From a checkpoint of a small transformer trained on Wikipedia.
Size: 11 layers, width 160, 2 heads of 64, 5.78M parameters.
Architecture: RMSNorm before each block, rotary positions, no biases in attention or MLP, untied embeddings.
Training: a variant of SOAP for these matrices, 188M tokens, 2874 steps.
Each number is 200 + 20 x the weight over its row's rms, rounded and kept within 0 to 999. Layers, rows and columns count from 0. The size before them is the row's rms in percent of the matrix's.

# layer 6 MLP down, 160x640, rms 0.218, rows 0-159, columns 280-319
099,178,220,198,211,209,202,202,191,210,194,186,180,210,195,191,206,219,221,219,208,201,161,209,200,217,166,177,216,191,206,187,230,166,193,204,172,183,193,226,214
101,229,132,226,205,189,194,182,156,214,203,214,234,178,193,198,241,228,205,199,215,183,172,206,204,199,210,214,207,212,232,182,174,258,199,197,182,220,187,207,209
096,168,219,220,172,159,195,191,223,153,210,168,175,246,198,166,171,206,200,198,177,231,221,210,179,190,178,244,197,224,213,173,226,201,229,210,181,224,211,205,223
098,226,191,200,157,199,160,160,217,222,210,201,233,171,197,154,188,183,185,205,209,184,221,221,202,207,183,188,202,203,170,223,190,155,218,231,209,216,182,199,194
106,211,194,213,192,219,223,196,213,199,212,197,153,201,173,201,186,209,223,198,186,213,223,170,198,210,185,199,211,226,192,203,215,196,210,196,211,188,206,211,202
090,220,192,205,202,209,191,183,159,220,234,185,229,227,165,184,205,199,245,194,219,224,213,195,204,172,192,203,204,178,202,204,196,196,190,208,187,217,189,177,223
103,163,188,197,208,201,218,224,204,199,177,222,190,203,184,200,234,209,206,197,170,186,189,199,226,195,247,191,194,168,206,213,223,205,219,208,197,209,194,190,197
100,152,212,194,219,210,240,168,174,209,186,197,183,209,224,201,208,189,196,180,220,182,183,229,203,230,197,204,187,215,191,183,221,201,183,188,223,203,197,169,174
093,202,214,199,179,245,209,201,219,190,200,224,240,196,195,175,215,212,198,174,202,188,198,215,194,183,215,203,172,205,214,223,208,227,206,179,238,177,240,223,184
100,248,183,197,186,226,189,213,203,186,197,205,186,196,207,194,195,205,202,197,178,168,205,186,190,172,168,217,193,206,208,216,186,189,212,212,129,199,169,200,213
117,194,204,206,251,218,193,187,197,213,216,185,181,224,166,224,191,237,203,200,228,173,225,182,244,197,182,183,204,228,231,226,212,197,169,222,176,213,191,219,217
102,165,178,224,175,191,208,192,244,169,187,198,190,227,181,183,230,185,180,190,188,223,189,184,224,213,232,192,209,240,220,211,198,194,210,177,229,183,189,201,166
102,199,199,225,209,151,194,202,213,204,192,197,215,222,186,194,201,176,211,218,205,221,251,244,227,223,235,214,195,177,171,219,207,232,219,198,225,190,180,205,198
100,216,167,210,213,183,184,188,203,201,197,173,162,181,197,230,211,182,199,213,234,218,205,179,227,206,164,204,191,159,201,212,204,163,207,211,196,192,216,208,212
101,206,174,176,207,204,222,152,188,180,189,177,229,209,195,191,168,189,189,178,174,172,200,196,223,180,179,205,182,183,221,198,195,199,188,190,251,207,203,207,189
102,206,218,191,205,204,188,205,266,191,184,192,191,212,200,209,191,219,189,202,164,226,219,179,207,220,219,217,196,191,216,221,199,233,205,204,226,211,220,173,193
102,226,217,222,209,221,176,180,223,230,223,186,193,204,188,195,202,211,208,207,199,186,187,220,194,192,188,174,242,183,175,175,196,206,223,218,180,186,196,216,218
098,213,232,210,193,144,214,220,186,189,225,210,201,188,189,166,155,190,218,196,190,223,211,184,197,204,222,193,174,215,226,171,211,198,197,206,184,222,220,189,219
100,189,224,205,209,162,179,236,214,223,227,204,218,200,177,200,170,198,200,211,204,197,229,202,241,182,235,182,202,184,237,195,215,217,198,214,227,221,201,190,187
102,188,189,203,213,223,187,193,176,198,180,221,201,209,221,224,192,214,196,202,195,224,195,240,189,174,204,207,215,211,223,223,197,190,200,201,203,213,210,198,220
094,192,178,220,216,178,234,198,195,183,214,207,169,193,193,217,220,188,219,224,189,179,193,169,190,192,202,213,198,186,204,205,210,219,216,225,214,169,235,184,185
102,189,214,191,188,241,205,207,186,167,210,184,233,199,202,195,209,198,195,180,168,197,176,219,202,208,171,196,210,191,201,224,198,185,154,192,177,222,215,242,176
100,198,195,199,204,176,228,172,179,185,216,202,196,181,197,183,178,188,204,227,173,186,198,232,209,206,178,208,207,198,215,215,194,184,194,204,216,190,194,185,211
100,198,178,186,193,199,223,213,221,213,213,205,165,175,230,238,200,211,231,194,154,158,201,214,175,217,157,201,221,189,211,160,208,172,225,200,193,176,197,182,191
103,236,167,186,180,205,190,208,142,207,202,177,158,209,168,152,176,184,195,196,186,162,195,177,224,213,199,173,207,196,217,167,177,175,172,206,178,179,222,199,202
101,192,180,216,184,191,196,223,189,180,216,185,221,169,181,196,185,203,194,201,208,224,199,215,213,215,203,175,209,233,188,174,173,169,203,187,230,165,227,204,197
104,193,190,195,191,207,233,200,136,193,164,195,224,199,166,193,208,183,195,202,182,198,207,167,196,239,159,160,184,196,214,201,163,180,200,204,182,201,213,237,226
102,211,204,200,219,177,207,205,196,198,185,212,149,189,190,214,192,187,210,216,218,247,190,182,210,198,180,254,205,179,213,205,228,197,180,164,178,186,156,231,208
099,200,236,179,209,226,193,208,223,215,220,217,214,226,192,200,214,204,213,177,211,196,216,208,194,175,170,216,200,212,245,196,144,200,230,218,181,192,190,186,190
092,221,205,196,193,215,178,218,148,220,186,202,197,163,202,235,215,203,222,203,210,191,193,248,196,244,191,194,190,180,150,203,239,208,190,199,189,220,187,174,207
102,192,201,180,227,196,216,210,209,209,186,238,226,206,170,186,195,192,206,206,206,166,181,179,205,225,250,191,196,223,201,198,178,209,222,213,188,242,205,182,204
096,206,209,215,226,183,230,195,176,227,211,198,217,232,214,220,235,185,184,207,202,161,207,178,171,214,247,189,195,211,227,209,199,211,219,203,209,199,217,186,192
107,187,178,176,204,176,238,198,210,165,161,225,203,198,220,187,197,236,153,192,216,179,207,170,190,185,177,198,196,200,203,215,179,208,241,223,201,219,180,179,168
115,167,197,201,174,169,209,197,199,176,208,188,191,205,196,189,201,195,200,182,192,204,188,170,212,231,233,146,191,189,184,191,215,149,203,217,191,216,177,249,206
101,199,214,227,191,221,243,205,220,239,193,167,185,210,217,210,213,209,218,220,194,176,241,203,203,205,196,182,194,196,177,191,156,183,171,228,175,194,221,229,201
097,199,195,216,179,217,212,211,210,183,207,200,209,207,217,218,163,184,199,203,187,198,200,213,175,202,224,214,213,183,176,201,209,198,190,180,190,214,242,187,212
106,188,215,198,197,204,185,209,203,215,193,206,219,135,207,186,189,165,211,197,218,245,160,233,212,175,216,194,203,190,221,218,227,227,210,185,172,226,170,224,179
094,182,198,186,182,217,209,182,202,202,176,210,203,205,216,215,194,199,195,189,178,203,214,175,196,188,227,221,190,204,185,191,236,203,204,169,164,178,212,199,210
093,211,230,196,213,201,183,177,175,212,200,198,176,201,216,208,179,174,206,212,181,178,153,202,207,221,179,191,210,237,216,214,216,198,220,195,210,196,214,192,202
097,216,220,194,191,188,172,188,208,193,183,212,202,196,179,193,205,223,187,203,187,184,210,184,190,195,187,173,180,194,170,156,235,195,199,207,247,208,183,200,196
098,197,170,198,193,225,195,204,206,195,186,211,184,211,198,197,215,171,212,197,178,210,232,215,210,194,192,204,207,152,190,191,240,200,224,182,217,163,187,217,202
093,200,164,210,201,175,175,205,195,223,200,217,172,168,231,216,204,195,208,179,199,177,189,178,173,199,194,175,188,193,204,155,194,191,230,208,170,199,204,224,209
103,187,222,178,234,236,212,202,171,186,182,235,187,203,248,182,196,190,183,219,181,200,218,196,181,222,209,188,183,186,181,173,234,202,187,210,233,208,209,222,187
090,214,211,216,204,211,212,203,200,214,206,199,227,159,193,211,189,178,183,232,200,195,216,247,191,190,183,201,213,218,211,194,208,238,192,196,180,240,177,214,199
104,207,183,166,191,241,192,195,206,185,175,198,198,196,181,195,184,203,188,193,179,167,188,209,206,201,213,176,181,199,212,223,204,195,175,161,237,211,196,180,190
099,197,215,209,176,218,161,202,233,221,222,179,209,223,200,200,182,189,216,208,170,148,230,181,202,175,227,202,206,149,201,183,181,194,199,179,167,205,204,211,202
097,219,186,180,180,168,159,205,174,171,187,196,228,148,201,200,171,208,209,183,214,198,202,210,225,166,199,247,200,196,177,206,213,182,171,230,205,186,226,203,195
093,200,203,167,200,187,211,204,208,209,185,185,212,219,175,240,184,226,202,232,197,225,196,219,183,168,208,205,192,187,167,209,239,207,206,206,182,212,181,198,205
101,230,228,224,187,176,211,212,211,175,227,225,170,223,167,226,178,198,205,222,185,210,219,181,191,197,190,201,191,180,184,208,215,208,225,187,185,197,217,199,191
100,194,248,182,215,227,208,224,179,200,197,242,223,186,200,216,214,163,173,198,194,214,209,242,166,218,196,182,197,202,172,175,172,215,232,191,211,223,184,214,189
099,210,166,220,206,218,185,205,196,153,185,210,196,216,180,195,161,196,188,192,228,191,206,198,216,187,193,196,187,211,223,198,218,212,218,186,220,202,197,213,200
098,214,186,188,212,184,233,213,147,214,200,169,176,205,203,192,192,190,202,226,206,182,196,178,189,158,221,185,207,200,203,187,166,182,184,221,178,166,202,192,198
095,201,215,172,162,221,167,208,234,204,211,211,186,235,218,182,184,211,221,206,207,214,211,174,196,181,198,214,210,188,198,198,238,203,210,209,173,190,218,197,171
100,192,205,239,218,185,202,181,228,197,169,210,207,194,195,206,167,188,209,222,193,209,243,171,224,215,213,228,215,229,229,202,185,216,219,200,177,209,205,212,220
094,226,191,217,201,220,209,189,192,172,213,214,197,229,174,198,200,198,214,186,224,190,178,215,164,198,163,212,183,206,201,192,212,165,168,225,200,209,182,186,187
098,198,237,183,207,183,203,185,240,201,211,220,235,186,195,201,186,205,207,178,171,201,212,201,183,191,177,224,182,203,191,188,193,207,195,210,157,187,197,200,214
097,200,207,195,204,172,179,217,230,204,183,177,190,218,206,184,200,197,184,200,209,185,201,217,217,144,233,184,211,177,180,193,178,182,219,204,204,213,193,161,186
099,189,206,194,202,208,214,212,167,217,191,209,237,210,213,226,196,182,175,191,184,179,217,206,166,189,242,222,188,212,229,245,212,178,192,191,227,197,231,217,169
101,213,205,236,181,179,198,213,239,224,180,191,208,223,211,199,180,180,227,207,219,204,177,167,187,180,189,203,204,157,187,191,184,217,193,222,200,196,219,180,218
097,194,203,209,172,184,214,157,215,175,204,206,198,198,200,181,173,207,204,205,195,188,208,174,211,211,162,203,218,191,208,199,186,191,188,203,191,208,200,196,209
101,196,159,203,199,197,235,218,229,188,210,223,228,222,227,216,219,216,208,192,228,198,176,170,210,196,170,192,159,207,197,218,233,214,201,203,190,199,232,212,214
095,236,171,197,234,205,199,205,169,220,209,197,163,193,209,215,205,220,201,212,211,213,201,214,184,182,205,208,193,200,209,202,171,201,158,221,205,172,181,209,206
109,195,200,187,214,226,190,203,229,183,198,182,192,217,213,198,201,215,178,181,188,223,212,187,234,221,197,184,207,197,208,238,184,230,220,203,208,165,206,209,208
095,208,224,208,219,188,164,197,217,186,209,215,210,222,209,160,176,220,200,186,204,214,237,201,213,210,242,207,206,194,263,221,211,207,195,195,195,219,236,210,180
095,202,160,192,227,209,206,180,183,170,197,219,198,202,210,216,202,203,208,195,250,166,236,207,210,217,200,206,198,158,226,186,211,238,200,184,183,236,170,224,194
101,202,198,160,211,205,229,237,204,192,204,215,187,213,200,223,243,202,191,192,197,250,180,185,190,209,176,226,179,207,230,206,199,219,201,194,203,219,169,210,198
094,206,210,192,198,174,208,204,185,171,196,201,209,212,211,182,181,190,196,196,214,204,218,211,205,168,215,186,190,189,227,173,228,214,197,179,193,155,187,208,206
098,207,195,224,195,222,209,223,239,200,197,210,202,198,196,193,220,218,202,191,200,232,224,212,207,229,188,188,201,226,214,188,201,187,224,217,193,224,208,209,204
103,192,204,200,186,215,194,209,219,243,184,194,208,208,216,196,212,189,185,194,180,236,186,205,210,216,213,190,194,211,204,184,244,173,181,200,216,211,196,175,197
097,196,236,191,182,205,186,181,194,208,215,232,230,167,202,210,177,226,230,175,174,231,216,194,186,188,234,212,187,196,219,203,174,224,201,181,191,211,216,187,223
096,189,196,222,221,212,179,189,199,237,201,214,189,204,232,211,187,192,183,173,190,219,198,175,182,193,223,237,202,196,213,191,215,225,222,197,224,226,210,192,192
100,204,194,187,184,201,208,228,201,225,211,148,190,167,207,206,203,219,224,196,200,195,167,184,202,176,218,209,217,190,213,152,178,179,188,224,181,225,202,221,216
101,199,221,188,198,175,229,192,225,217,204,217,243,184,228,188,197,195,210,203,237,205,202,199,216,197,224,199,194,168,220,172,210,170,158,209,221,218,179,193,222
103,215,219,194,199,169,173,191,199,198,198,217,183,221,198,236,208,214,207,220,215,173,207,214,248,180,186,224,199,213,233,208,213,202,203,218,195,190,226,194,199
101,194,194,213,172,217,234,211,188,190,206,182,161,178,213,210,237,186,198,197,206,191,229,177,199,186,216,217,179,185,180,193,175,198,235,200,210,183,151,204,194
098,207,221,200,217,214,202,204,231,218,211,187,187,200,214,211,118,225,181,197,214,229,210,194,176,221,180,177,209,225,208,202,218,165,220,222,213,183,199,204,194
101,171,212,169,190,159,210,165,190,171,223,180,230,192,197,208,212,194,206,203,172,199,180,220,200,201,204,204,183,223,231,212,187,188,222,198,177,208,184,147,212
101,227,205,182,207,233,195,227,224,208,183,182,182,186,170,197,193,210,198,206,189,233,221,185,214,223,207,168,211,210,177,166,242,238,205,188,195,195,206,203,201
100,224,190,187,166,198,201,192,178,215,224,159,176,205,205,168,174,181,201,204,200,174,175,204,192,196,171,164,217,186,196,213,208,198,186,213,186,222,204,211,207
110,150,201,201,192,217,230,186,207,224,198,207,174,179,213,236,210,213,196,191,157,208,216,169,160,237,171,218,220,223,195,202,178,210,169,181,209,209,206,221,182
090,181,221,228,195,203,215,195,180,187,185,206,181,212,242,177,217,216,204,197,228,193,184,194,180,203,197,201,178,198,212,201,192,205,187,201,215,217,220,213,213
096,205,194,203,198,214,212,195,244,192,196,226,209,197,199,190,200,199,185,198,206,177,258,192,208,223,203,216,176,198,197,193,194,201,211,200,211,227,210,185,202
109,199,223,174,190,176,207,190,201,181,178,198,216,202,204,221,197,200,203,177,195,198,203,189,197,176,208,200,175,195,190,187,188,204,216,177,206,224,251,206,178
099,195,230,188,218,184,185,195,191,214,200,202,164,175,196,172,188,225,197,213,184,221,147,205,204,242,209,191,191,241,215,193,214,176,194,196,199,221,204,215,181
099,184,179,206,206,175,191,192,200,213,177,203,226,215,181,222,191,178,209,216,220,245,203,223,215,186,183,186,208,227,205,184,174,176,171,181,211,220,202,199,211
096,177,218,166,203,237,220,202,209,181,169,218,187,223,189,184,228,188,216,173,189,184,217,187,200,220,223,185,197,199,209,188,157,215,181,201,230,200,168,171,191
106,220,216,183,202,173,225,220,201,225,188,226,188,213,250,195,189,191,178,189,209,200,202,205,223,245,206,196,203,192,207,206,209,229,217,188,196,202,214,208,207
097,188,233,223,205,207,217,203,233,206,226,212,212,170,200,198,166,184,190,205,209,221,158,241,196,194,268,219,205,246,211,217,196,208,233,183,215,183,269,228,200
093,211,168,214,220,187,196,186,175,180,212,180,165,180,193,192,173,202,214,184,217,208,194,195,200,164,207,175,204,194,224,202,213,182,198,216,179,225,229,209,198
093,228,174,213,186,203,235,227,198,192,230,202,173,200,195,222,163,202,232,207,184,196,205,214,195,185,235,228,206,213,223,184,167,227,219,197,201,171,184,202,230
098,203,196,212,191,154,146,186,163,226,198,184,187,149,216,188,146,218,194,189,213,218,228,193,226,228,212,216,208,208,218,166,221,195,173,208,205,214,229,225,207
104,184,242,208,186,184,206,192,240,211,197,194,173,173,215,173,214,190,214,194,216,189,194,164,185,200,217,233,181,184,188,220,172,196,203,208,184,235,184,242,202
105,195,185,195,205,188,212,214,211,212,194,211,195,206,210,229,214,210,181,172,218,220,212,215,188,228,186,230,197,181,174,182,215,182,210,194,170,194,195,181,179
096,189,224,186,217,197,198,203,171,212,207,211,254,200,197,213,241,181,174,199,228,213,176,239,196,178,195,201,178,205,215,218,201,209,174,181,201,177,189,193,183
103,201,187,211,172,164,186,204,188,199,211,178,187,155,210,194,170,193,205,198,179,208,179,172,161,226,217,203,202,172,187,189,173,197,214,192,189,217,212,216,215
098,171,197,199,192,195,221,174,244,225,186,210,194,219,198,173,214,221,189,201,203,255,191,204,191,197,170,174,170,204,187,194,214,189,251,230,196,199,208,228,204
102,241,207,217,238,197,186,227,195,190,212,185,223,191,236,192,199,218,203,204,206,203,182,194,166,201,148,217,230,163,179,202,199,206,213,222,200,171,229,248,198
096,188,199,207,192,201,172,188,152,204,203,226,191,187,215,206,206,215,203,185,207,219,183,216,199,191,165,208,198,202,213,179,177,192,215,197,220,187,225,199,187
095,196,230,196,170,224,221,207,228,240,212,201,198,179,193,200,176,213,216,211,194,185,243,188,206,206,171,210,202,229,218,187,204,180,187,204,201,203,246,197,202
101,191,238,198,223,191,192,235,216,215,217,175,188,249,186,209,201,192,208,208,194,214,201,228,258,204,191,203,209,184,177,202,211,179,203,209,206,206,222,197,212
092,220,176,223,181,194,208,202,192,181,200,199,186,194,190,166,149,180,180,179,186,170,218,187,231,185,158,224,206,178,184,169,216,206,206,212,195,206,172,197,202
099,226,195,195,181,199,226,208,216,212,195,176,207,194,176,201,182,175,199,207,204,221,169,199,169,178,232,205,224,193,216,225,226,216,196,212,200,204,194,196,217
099,182,210,196,197,174,169,188,195,187,183,172,200,230,206,193,195,214,225,188,206,192,159,148,184,188,215,189,209,205,212,212,202,187,221,193,205,208,162,198,214
101,180,200,211,211,190,195,210,221,211,205,192,221,226,227,217,213,214,199,188,205,184,201,217,233,182,192,229,163,147,183,202,249,225,234,219,232,221,199,200,211
104,204,233,193,187,204,186,170,183,199,194,174,226,199,234,167,211,233,200,215,204,170,198,177,202,179,176,231,215,197,198,213,222,184,202,190,201,215,175,227,208
103,170,187,209,181,217,208,180,196,173,162,180,200,213,203,188,218,201,187,184,216,193,208,160,171,196,224,160,199,185,205,180,220,211,194,210,186,187,199,177,174
106,208,218,191,177,210,197,194,216,192,193,182,196,217,215,186,211,226,201,187,175,180,196,187,191,210,200,262,199,200,238,173,165,194,207,200,212,181,174,202,204
100,184,222,231,202,218,235,186,182,222,175,206,168,225,189,208,184,215,207,199,173,159,202,226,180,178,212,219,234,227,181,183,192,203,199,214,193,196,257,201,187
098,204,195,190,208,190,216,173,166,181,201,200,196,196,193,200,198,208,204,182,188,233,212,209,173,224,197,198,173,177,242,181,199,198,171,196,208,186,202,157,189
103,204,223,215,210,189,225,219,237,244,219,197,199,213,219,173,200,185,208,211,220,230,235,214,201,206,236,195,187,202,214,206,210,193,211,208,187,207,188,226,198
100,211,201,197,225,176,181,158,198,211,205,162,154,209,184,183,220,203,198,193,233,184,196,157,230,191,229,195,207,219,231,218,280,202,212,196,190,164,178,187,200
100,196,193,242,187,175,208,213,172,192,200,194,157,232,179,218,198,213,214,219,216,177,229,197,215,204,206,229,194,173,217,192,223,223,222,224,228,182,203,207,201
102,189,202,190,183,228,188,188,190,218,204,206,197,208,202,187,222,223,208,191,199,204,207,222,195,220,204,231,179,226,172,206,176,203,180,191,191,227,232,181,211
106,191,168,187,202,200,208,208,214,211,184,197,192,190,210,170,207,206,185,202,192,233,184,202,201,187,182,207,221,169,169,169,202,210,201,174,157,193,237,187,172
095,202,186,193,225,213,209,187,219,208,201,194,214,203,197,229,221,201,178,210,179,164,177,228,218,205,211,218,226,226,186,187,198,211,204,195,175,196,189,190,209
101,210,184,180,202,160,196,175,197,175,212,222,176,197,204,197,231,175,191,167,197,188,221,152,195,225,231,206,186,217,187,193,201,198,234,205,170,204,227,170,200
104,210,198,170,165,222,187,184,255,189,177,177,202,237,184,182,231,185,192,195,228,184,162,232,189,203,166,225,233,219,196,205,203,196,173,197,196,235,197,237,176
101,206,194,207,151,202,227,197,215,203,199,192,206,151,187,220,205,198,211,213,164,175,198,225,211,152,168,172,200,237,199,174,212,189,204,216,199,199,243,167,202
118,209,181,196,221,237,165,212,203,214,183,187,174,179,196,225,198,207,175,197,210,204,184,189,191,209,231,206,198,216,197,240,170,220,230,198,193,205,187,224,171
106,196,187,232,224,184,177,213,208,195,187,215,199,216,203,198,196,215,195,218,214,220,201,213,199,195,200,196,183,213,200,203,180,249,201,197,184,207,177,178,188
108,180,182,161,209,226,198,209,247,230,198,204,225,194,170,197,232,193,197,200,204,201,192,204,203,228,173,210,170,192,183,165,202,210,181,182,194,195,177,194,202
097,177,224,223,177,195,220,182,201,241,211,173,196,183,199,199,198,221,194,198,215,189,209,220,244,181,200,178,200,199,150,197,210,213,226,198,213,195,180,201,201
093,177,186,151,193,224,203,203,223,257,193,218,203,200,236,181,183,183,212,173,210,164,187,227,209,174,206,221,200,153,175,239,182,188,190,212,191,231,213,192,181
102,205,185,200,198,184,183,210,205,203,188,196,167,183,173,192,187,211,186,185,211,207,208,221,211,215,204,170,172,177,174,231,207,193,197,191,194,203,194,215,178
096,216,200,217,192,166,159,164,182,210,192,207,190,211,202,217,187,210,195,213,193,193,234,170,161,207,221,161,229,217,207,181,224,209,192,193,217,183,175,215,201
104,207,219,206,198,206,214,205,220,163,181,233,206,217,219,229,190,180,189,183,147,219,235,189,168,214,226,171,199,232,216,215,195,220,196,189,182,211,229,183,168
099,193,216,196,186,191,207,186,197,180,178,205,202,219,215,236,191,219,185,198,192,187,186,260,198,218,215,207,228,199,159,216,205,203,220,193,220,161,223,212,182
097,204,193,200,187,179,230,199,181,207,217,208,162,218,214,212,243,207,218,244,177,214,217,200,203,234,155,218,219,202,189,198,150,193,206,199,189,184,206,199,201
100,182,223,226,202,208,238,188,191,216,199,208,185,171,183,193,175,229,181,218,192,207,152,181,200,195,231,194,194,215,207,221,188,197,186,224,228,195,195,173,209
100,179,210,217,223,208,216,231,202,256,183,210,209,238,208,160,221,213,187,213,205,180,188,181,179,197,209,246,224,212,188,184,204,200,205,202,206,206,204,246,198
097,205,180,206,205,210,206,166,216,155,189,189,214,189,211,208,217,153,192,175,213,200,214,166,188,229,186,152,201,181,219,224,182,171,195,190,196,207,181,207,191
104,204,214,204,244,215,199,206,178,214,218,201,202,242,224,198,220,227,208,212,213,188,211,192,173,229,222,188,225,196,194,223,204,177,227,205,223,200,168,217,217
097,206,211,210,184,159,194,227,207,204,220,210,179,199,201,162,208,208,205,196,168,172,225,230,190,200,199,200,201,207,181,206,197,206,211,189,219,209,207,196,196
107,201,197,211,200,209,205,210,175,223,185,190,201,179,197,156,165,200,216,205,189,244,209,192,236,213,208,178,201,194,178,161,194,164,195,194,201,164,208,196,183
096,181,194,177,235,186,202,190,197,240,181,214,200,234,224,195,221,161,158,174,217,201,188,233,194,214,182,139,198,200,183,221,174,202,217,187,197,234,183,215,200
101,206,197,189,198,214,185,208,210,221,190,198,203,190,253,223,240,217,177,200,186,210,194,233,190,216,218,199,222,210,202,217,226,198,227,215,209,194,178,214,194
099,209,167,179,197,159,219,180,237,200,190,182,207,220,180,193,223,173,184,215,205,182,215,223,177,174,200,219,172,221,209,198,199,186,191,194,193,193,201,201,190
106,194,232,178,158,169,203,235,185,185,201,195,226,175,177,192,220,186,216,241,206,190,149,203,196,197,188,158,218,186,191,204,206,195,177,198,189,194,189,190,212
095,209,192,191,184,185,165,167,189,211,190,170,226,178,169,218,218,197,214,170,193,223,159,194,199,187,206,185,196,200,191,180,191,215,205,194,196,160,199,216,206
094,209,194,203,207,220,190,207,230,180,203,193,221,186,209,224,211,223,200,186,223,211,206,218,191,232,193,191,215,225,238,195,213,217,199,195,178,197,174,172,179
100,204,205,201,168,191,189,165,153,212,216,187,179,173,204,226,205,237,201,192,207,164,229,178,195,201,171,211,221,184,200,184,182,192,192,181,198,177,234,213,182
101,195,176,199,207,219,152,183,184,209,191,203,188,224,168,185,210,215,206,216,214,163,198,182,206,185,236,217,254,210,210,196,197,221,199,222,227,220,195,204,215
098,220,188,188,215,171,183,181,205,215,220,181,194,205,192,213,183,207,204,172,204,176,197,221,229,222,182,199,191,211,193,215,164,183,199,205,221,203,191,201,181
098,209,216,207,211,216,189,189,173,185,172,232,209,193,193,200,208,191,208,203,200,202,240,214,242,188,180,194,207,192,185,208,196,199,184,200,226,202,211,190,206
096,193,193,211,194,199,217,267,178,217,185,199,219,160,198,185,195,164,182,192,189,197,197,182,212,202,202,170,222,203,214,202,220,216,199,199,168,181,177,192,208
096,217,204,210,168,183,195,182,164,205,212,225,216,222,193,155,213,202,197,168,199,191,182,175,172,199,175,196,175,182,207,135,226,210,192,186,191,223,212,223,210
098,209,170,190,165,159,202,206,221,192,209,176,208,179,191,217,175,212,218,188,207,173,201,182,181,196,199,195,217,226,206,217,229,188,238,202,212,217,209,174,218
105,210,203,222,225,208,187,176,228,201,204,196,151,192,209,207,201,186,210,198,198,217,222,213,176,208,214,182,235,225,250,191,196,217,195,225,194,198,181,209,225
104,161,201,210,178,217,210,170,170,203,207,192,189,201,207,187,196,159,212,205,222,209,177,216,191,183,231,172,214,180,178,178,188,191,207,183,187,196,207,243,205
112,207,188,190,201,191,186,185,163,168,197,185,217,236,170,177,175,179,182,198,207,190,197,166,192,223,147,190,228,178,173,212,201,175,207,184,215,187,233,246,193
100,195,193,202,207,210,156,184,218,184,193,185,241,199,169,180,177,186,206,186,218,192,194,216,204,202,170,179,187,195,206,185,241,200,195,170,197,179,206,174,200
095,216,176,209,182,179,189,184,163,212,193,178,198,194,182,196,187,185,220,192,171,232,199,188,230,188,196,170,216,186,185,212,244,179,210,216,216,228,196,159,195
103,193,211,200,177,184,165,197,197,201,192,194,145,190,172,183,203,169,189,185,219,194,244,182,165,203,174,231,209,192,207,192,222,179,203,197,185,183,181,224,203
099,198,239,227,192,192,182,209,219,167,198,185,211,212,185,226,216,169,223,224,195,212,190,214,197,181,190,204,202,181,199,185,214,183,191,206,221,191,230,180,203
098,193,214,204,217,217,189,235,196,215,194,209,213,180,163,166,179,187,196,175,203,235,199,213,220,191,154,171,176,208,225,208,210,213,219,185,223,182,217,247,223
109,190,189,213,220,201,220,210,196,221,173,213,212,199,191,233,202,173,173,173,200,208,215,205,184,202,196,191,187,224,225,218,187,227,186,174,215,203,190,203,185
096,175,196,203,220,215,212,175,165,184,189,195,188,154,174,189,193,194,191,224,213,201,200,173,198,206,213,193,227,216,178,200,191,208,167,189,171,209,230,209,175
097,211,184,197,208,192,185,217,219,173,196,212,211,189,221,226,188,202,202,208,239,215,182,166,191,216,256,206,196,215,225,220,213,167,185,213,243,209,200,203,216
105,181,200,189,210,214,192,190,194,190,180,218,179,182,192,231,162,200,194,180,178,208,203,233,187,210,225,251,208,182,204,212,175,212,182,207,237,200,189,200,197
092,177,183,192,199,183,173,202,160,216,167,217,210,173,205,198,182,210,215,234,202,199,163,200,188,186,207,232,190,217,167,186,242,188,177,193,220,184,205,190,197